From a checkpoint of a small transformer trained on Wikipedia.
Size: width 192, 6 heads of 32, vocabulary 2137.
Architecture: rotary positions, value embeddings, skips across layers.
Training: a variant of Muon for these matrices, 430M tokens, 6607 steps.
Each number is 128 + 32 x the weight over its row's rms, rounded and kept within 0 to 255. Layers, rows and columns count from 0. Numbers have three digits each. The size before them is the row's rms in percent of the matrix's.

# layer 4 MLP up, 768x192, rms 0.264, rows 320-342, columns 96-191
094:145096148215151160165114097141137142142174127130149108114128022162153145178103104117144072164095181093149102123148138132099184164135158092133154142091140212116085166063147137165109179152117126089143138079153050126123156122103154130178135135103124143121105074110090164132177154112127139119
088:174189127108145113116127136118124122215147123182164124119142039092126125177151107090134077126136136139114115102164082139157178106045165126125129139114133138149118097065147104133128082108123168108103088120166101099084152142169139152136134092127139170157161155131161103139159095207127197154
102:092093181207157112085157119105165105094076084117141142161135116127184150131168138129101129134121103145125099107090120118070120113083136154184154117122130166105138039138123145104117150132088135144131050129176169133119130107160117101117062111168083129165141162153107087143102136127089102102
122:087135142156131114140182139140095098161142154108130156185061127100150129148096147125192074231124118175095105142169090085079132060163152151152163123152164137150122083190136178165119060125119099097098085158122152141148089079121141084115146084134125103162139118107142145098125165136145081138
095:062116144171162093119098179090142121132144100098111109085115108093103139101190148112196131118145111159150110179163073143117082153167164076077078094179115101092149111165052114131130177120135132156166092106179177132243087148118096112172067148136107094123143138158103106122084149091120126160
096:127165117095074203151168150093102166082126158111133183112171119190067139089134191148127170142133125190114100146113149083079140088164152140127091124103097158147120078142118118064131079115159130126111120187094149131127130133109114150172073177137073129063088112133129056150074088116051122154
094:134101141055138119144106185153166100171149170143107139120149123166131136070140070122064150187108100140109093158171096120033102135169129153145137155174197144131116132142143166097111128152129111095169168120152121149129157136193109133109100158124113172104145155127117102125138083117140087105
092:134096140116096099189160141126166135138163194144113036131098134165127168126145175147027139155131128130143094084126165146139112159105176085131160126127061142150099092149156148106093095138126176076115147117144153075111127123135149169131152159106046146152155130187119140082177149210133149121
105:132129138124164159103077141171070155150138108092105116153106186141105094092120127147140113090086113129115081129108132103105133126148137118092188140121118131166201104147146090171173072179117114201118124154186122139152082169170158104106171127110142187126161129110095205130091176129104124137
102:106135149094107219088127144137145117159101161159118157100103149145162139149117119178128142128192118075092125170144131158058119136139162128143103151126076141133067126093142107104133153158113123120173149160159144158125152099125150096129158141098148162115186070138145095125168147037142139131
098:118110076169139255135113127151054182124119159139147157162098119144125136124130143142151125053157151102114117140141170143074071131071108119179066160145107128156168159079176136055188112152108099143151119165162140179154152138160123136168213142153125143111071122112127159111049182111132122141
099:084066108096191124108147177168162182109113194185163088177155077124139152097104121108144139136142158171091146145101120139115144146098132103152100094114181082106190116094135117103173099142084145120139135134138189109111113113163174088099092103132145165135120167156107082091173113108148105114
097:149085121091119066133102119138158114087090107104160110163124155168103111116121112100142137164077105147185127112126114140117115121097143121130153135131141114103097096150181118184125108115142177162170158127161089160090067085085124080078089157101133126135121169087093176161066142196112095084
121:081134084170115087093149138185145118141101125096196115134117132103127127100109118099101112093164127133076143168156125216094119130135160121103061116132176161185114117199151133109149148158128119133133080089119116133081142144160110103150166157108153087132137119135204136128158069166103104114
104:125148102161136102134115113170101141139113107151147078178116129101120158110085138142147121099149215115142130101114119116137109133190174197156119085098088155149133128057102091164126132105204174193138135140158172085115101147195148153110157174187143084126106139085137135132125054164187070166
103:124145116098091145082125156195136108148155136082134174123202134051187141137122153200104118130124141106075131121108136138132194158148142178146116134140142158164092159168122131096119123089161104164114158132123106134129152190111104151032132139126103202153132166104185185088066087150126138186
108:127171134151157124070122111093076103123132100163091147110064116086153068137111094128100133121173118102190079108124118166137134155144048118112159156089091132140162134101081161101135185100127102133129101176180105138119125143115137129109123086141140126140150200118115175089140143116172119034
108:131143150128158099104114125158190107144119127097165077180103144145146153154107091060143143098149079128086124134153131127136103117129086109157147096107148163103116104148182190141140140182135060123061204175116100118111143119123053135086159091071151175149131152119078169116064138103140059111
112:144117102212106090080092072108095136126135109116148120176104131089150118123089112083112111093121151124151163122076151121072196185157185171129187098120120128092142154114157045087093092126150131101161134145102102115103103083148110050119111117112107148140126047182103127062111133163098120172
091:144128145184121139135110076171101082127180146178099173104120111159113173191187108101170148147118128151098129140134135102144162137181130115132137078121111099132132194123158154090098112132128172115178131121192158104141142095129120108122151131109142142150124115122105167122125143128152117062
113:158137131103111099146156126137167130107060131128051159192174129150111211146098146152140071149151130102041132146118117157154147109125118058095108176160156144142082116082117127164064102144084069158129098187107155128173200121069163128145120157070160135126189131159086140110152141130130139189
098:089104151108134086169160169123143198103138073176202126123163082091163102096135132050121158164156114108158173137074100093125205127122150160117108159112126163092135110106177131140147135122114125090216076141120190107125076142137122131144156137084122109148133129166183137124165112154077107077
105:087129118141144128114093140130103142101144139143128114079134070107193128127126117136082155132109120082121161095142125089135128113160155045112082194110090160157150081128132071175158128144105135106143106085078131099160166147074088151112104152114148180151123148151122127158055093095099102090
# layer 4 MLP down (transposed), 768x192, rms 0.0546, rows 320-342, columns 96-191
093:142154124090169167132137098124090105102154147152113154137166168084168038102171112162117092116109184142192117106113124151057098108117144133103157103160102083125157073165164136164141157161095096151141143095090105114167146152086127187079165099133103106087202119089134137138119159171131138152
104:135120108146123157139170199120106097119065128102168158158174174123190080159074122105150118114129101118148195000223103146054124154117081152126120106125084124152123112130124149124128074189126129158091132115116116100131159184115093148113109133130104081097084120127104094114130127101141105153
096:157134137105147148095073158139138136123129176150149124149160160101076106161066124077106136082127109111118135076151171066095132084091156165107107149133105121178114150065182095139077120106136149131151175155104091160102152126142082090131111162230111147117130086161130094129148160121143155131
105:105112184086135086156093153094174093108149100142124129118134110119155089169133142171059146125193131180134135255106139122111135128090157106119127147170112095149147079175111145136134101146142156123133152126117154110121140077110137115163107099046145158119149156079197110107178205095165140109
094:076111105108121142118145143120120139076088128158165102092166113104185144077183141131117165111185116120142115087133147111111128133163160149163137116144083114188093114098089114086193133147178147128115104199162122081145168094187094109160091169134081120153167074204090116119116081156096157133
095:057136099083067108078133178165093137212178119144088130127139155123131125074116097137196129121131132065096169092117141111155118111147153093134139172071159122127177041190149133123085136127099125105108172115166145094106132118077087195173144145133145162114173168106127151137104184082119123160
090:074099166126127136151127126085128146104129110094105090191098161116090175214142097127075086087066133152126139149121129113154106193129154137135109129106155077108153103128149128119112132123100107152125169168211164058121139107099071115144103118157185123102153135152114148109130168117125140149
098:106116150150117094155138156159089111091133134121083134146101079163136097098068098154126203089128197118170090030191149157144131144111122149151065140171152102150125109123147162194121141091161113152182089082151154104124137123122098102099158131075136165147089107151137158161136180134125129102
105:126147153106149168104156118178074156163122115172153168157105132114179133124175090123146097143155140058180086114092177112091074130149113089155095131172125100194080082128148097109142077111172133192089099164132082104135119121167090138142122120103135202074130105069077146157186114150139114147
087:122106178179115113117098130089175166120150048173161205106126096081138170157158128115113146079097103171160105131095110145131133104132186128169100105126076126107082134127086077100143156161154153103136117148130048126133101171097094140166058179126103117126138197142173122125126140165046177122
092:067114147175133110142111159139119156134133152136153122110168093174109128140169159100098157179161122094173104132136115121108157117136108061109120096095121132170187095096122083124193119153096122097143151134130118156186148080099102114151129097183126142161118101176156083124163126181135177118
110:138096196143126104129128133112124158114145153160110091097089151103255089121156141187134154110130189114142111249130117127133139078090133124151154091085074124126104073122077138124093126096138164155169132164137166120168181099116162121199116088139134144096120096172113147094135156168163094144
098:129123134065143168134149097143117161179190143120125168123119085107217167153143112133145109086137180114174159155171113120109125092162152079067150133118140114163112126174184147081150083142177131094142131177204143126122131073143110139100112093166113072093124130086109124130119113095155079122
119:087112088148107095131118125193170139145071106162174138058103156083140145079112098120141098084115139104129156104144176113155149111182128149132122086101166150148152113093154167137135106148109079123081129161123069123120118109128134146097074119161147093144141129110126119070084142086140116127
098:127126099133141156123160134135109118166138125166120185077089102186210144134094120081147127192141188110131166096162093146085083128063145161154140123122150082124136065153135173124210154130113128155035081109074201122122085104132162199149162109130085116159156131100149087137124133092148171125
103:076080120128097115137159130122132160133180119092118156140149186057085164136120163105132130159115083128141132137120167120079103105100129150173178133083182120139124129067159072115127141127124106141111142125169097147080174172175058187108136178136139107097173134104158126116127120142087125160
098:134173120075142182114130111126140217132148145089150111103102087123079135102135100137159097083116133119166135175132107118147131119113126147112113159140131128105087142086147105156092166134109124154094161097133149129085096109100100161147089164091141146106127137068111149164080083189130219165
108:141143155111114135158102135127161119144131139101120166165125140128125123144175116082120110127136160124070131177151132166140112115129204109143106147049178138079122134113187046060114183166135157159117162083146154178115139142168139124045071120176126096125140082127196110122137106134105124136
106:107058128083088148152133091114088108113077098133196122135122085139083156129139095103115110177131103080120126160096141098107084119163094184094144135187153133043116216169184147133115188112126128138074210160133098075092062117113161187139111135149092136116148104113131151121102138055107136157
094:136129122119118058157139169077134123071087146110122156110128149129123133165172157141141143103103162147140062119084144108095094092068161172104101144111143146111134189097096164081086121157150102163198117130118122126104167131155107131117109084097175132147132136148080157112160157126146172192
100:165158086218089106132145160165087121095102091202147170180110171055139124150111101146133133058152147120101087172153138133105154145090121109103113121122141133108149160147179102160132138164117129190174095150120100106155110114107135098176115104183126144100158127097154192032106138186130136061
092:141156108129089116163100122166143133174186160158092089151152120102173120149151098159208069135095120089128089118080140107065089100120120148120177091158148115152157121144152092147141108097051106183141106096157099166163110045105137074102120138104143105174158133155142118096136117111136115122
096:112159068069121141073101177127140089071096075093075139145165065079085215159111118140160147131168120113115119094147122136147068119098159096110092166080093164094116142160158148113118142137133093157132139116127162094165144128157129127152142099092152140133118169072152125141095163094076119123
# layer 4 MLP gate, 768x192, rms 0.285, rows 321-342, columns 96-191
100:154168180112069088163142148164140099140145183168141090103110065107145144134137130162101134140147124149095113115171164147133131129111111083133071139138156139140122098106121167169183118129067159156130139174129138059136134134147174103122094077125163132111160152158115079128128077154098169124
100:125109112110193133169150072116129146090146089159092140114110179104182095112120082083153135138106091076098143125138092143187087184136175152159164157150136116169128142135108101165144175135102128178116134185124122153130133074112129115129150119168196150136152117120164081176182166140049115093
117:164093153070128158134099052118096160109149127088172136133131087169051168140095139112091143085139161150140128091113165135128135152135108116126121140068112118180128085092123095122157162130144110078160177141089146167122135111144129201118190185117114123100168122128103157070091127121135111111
088:105140136176150159138096143136144163094127124094153114184108138165128117123206164184182176143137067120102093087176154131081116137172200104133092171204179097089151105166135139133148146105150109163109194196137175097145187141112146116153092134158160140127129192149151113101155161092161106155
095:138146148081080156126167127139168111153152095103193141172106146148127180133151208120126061136085197171069129186119106173106149102178132117133066117112136108148125122203131132089089150085203160105163081118114124193130139135125114158124129107130133172087157111094130089107099092118061119205
091:160130179159103173116146143178131125126115085095129119139153135095149087145145131128119128127092121117128075150136133136180094159153085112149091119116200087168107165128154115140155156121128179063167126088110178165194123089127090120106191144102099127139070126032121108133145152136109115104
096:099128104183058095143146136087129109117154183118090110100097093146175135084087174101129106115217121162172122088169118122133171130096120102150157136177087131118092159153087138140093080146140145149117119062110174108136172124140129101175073181168100125127173148087157125147123060136093120157
104:097109138165129089136156166138187121090098152137135096108115124149115075148124161173172167152111135155118102166128075155062078105203080156065109091131124104095075198163126131170164153153096142091119125116125034142143127155115156123136109103151126069175141094174167140117161118141102177168
102:113101169167128166151126079118153135057144084153168118194138159160117068117102124124145117092116130077102130142071180137123109126131121142176066121130120072159107135124110129113131089166124113110180073170131177201159111172134094138143179129105167116069084136162091111121068134120057145158
103:156105108096118123134149164128175126142170170140143102081164105106168098183092131130168123116102143160171194169157149128142110131123132161086136120161142141175127146169101137122109144087128196055102127122168086098128168103138102106112118097115143108202172104083098133219084183191166063179
104:111163124132158135163168109088169111089099124130115099176125146101114157122136125082115130087088116188107155103140140160106139101125105161103182070168110194127157159141186082173102133162118177092180154163169082125152095162119137140137142155140121141156087135084122171168115109146127121135
098:154155148142147088140128131051147137087143211124161162086192133140162147056132088079125148171201116136128105136144137212116118220171132125141115088065120109147123130074130146114086153113103092131157116183115135112153156133159153092162167161111096075116091128120167099117143171156192147112
117:156163120119164120172122138103034095135170165154091132167115080151161152079104142124117135166119156127164077108102108093137119121131124104170108136178081122158126144136148195119163103101161110126136181149113174093121128105167093116114129135106107164154147166133129154163094110159080160175
103:129153132153102121089104076168125073091094129112166113166115156133162116157120133145143109094044177175208040142068127123154096140137143096173099070165093085103135147096121146094159142156175165156070101162116141113155130169185106140106126113135118123169144120144107096124126106108140139131
108:148093119097094192125109141138133154106197129104141123115134147105152118075163111144116095179178087148114137107135152163110179145105129086154136160112166157136137130136154100190167138102108115107075164078132101175103118094076083115103129099130098109136118171160169140143114104124154136131
100:100113116162148145099148113163123163130124209105139121161162107180135148120138128148065127146131067091084130083178129114204094171096111152087085120110156110112134074116107119120050092137111162109062131126084129113174115128140085111139150048154115104097144088185090168113117114101167148192
113:067107162107114120167110131133168070143131182138177139115109141154151125133108107039124131164102067088140097123144094159151159162057093121158139093102159152128137136176134044141109177107135177123149138170207185104099121158140149171092164134169194131164098150066190129153168096142164108143
102:156116134087141181153115096125102165088143110123097135121070102097145143107123144127130150169104164156139083097148145128149170167159160079162139114143118152174153132135087145173200107126132115155090095140111109152158110186128138149159100104115130171111140146174164117160079190095093119160
094:105089157123110137085172129092181111122109168129080151102122083179128167093152088179140167131119131213103083143183113092087147153183121148081153098170223129167124109099129151146170123127140133139114147094148117115100118090138104102169100104105075187184120093171156142117107154126158091090
112:120140190095180177138167121146119119147138149142090131055183122186158103147115179185155134129130091096144111148128084150135094108130119160114071090118163155129119087136148117185102109161167194204126156174144147160120119126148092119133102174133182116135156167144060201181133113162098132137
104:128153112120163078107059167164113083188097119130154099148102051135175078111150167111154126082152082101145103149160164136193084107123132143090160122133150093134144127098150200149100114085140187115097113128129149121091096119169124111144129153143148201152150137140138176109108197139108196153
105:175119143083125109146147110136163123143092125119103141123104113182135134100076106102112139170057169108141136135146174084122091092122159115093149108182103129125065094153181109077155145145145142154125188158174147083152086150138099124119117091142101153237108144097115112152120055165146171126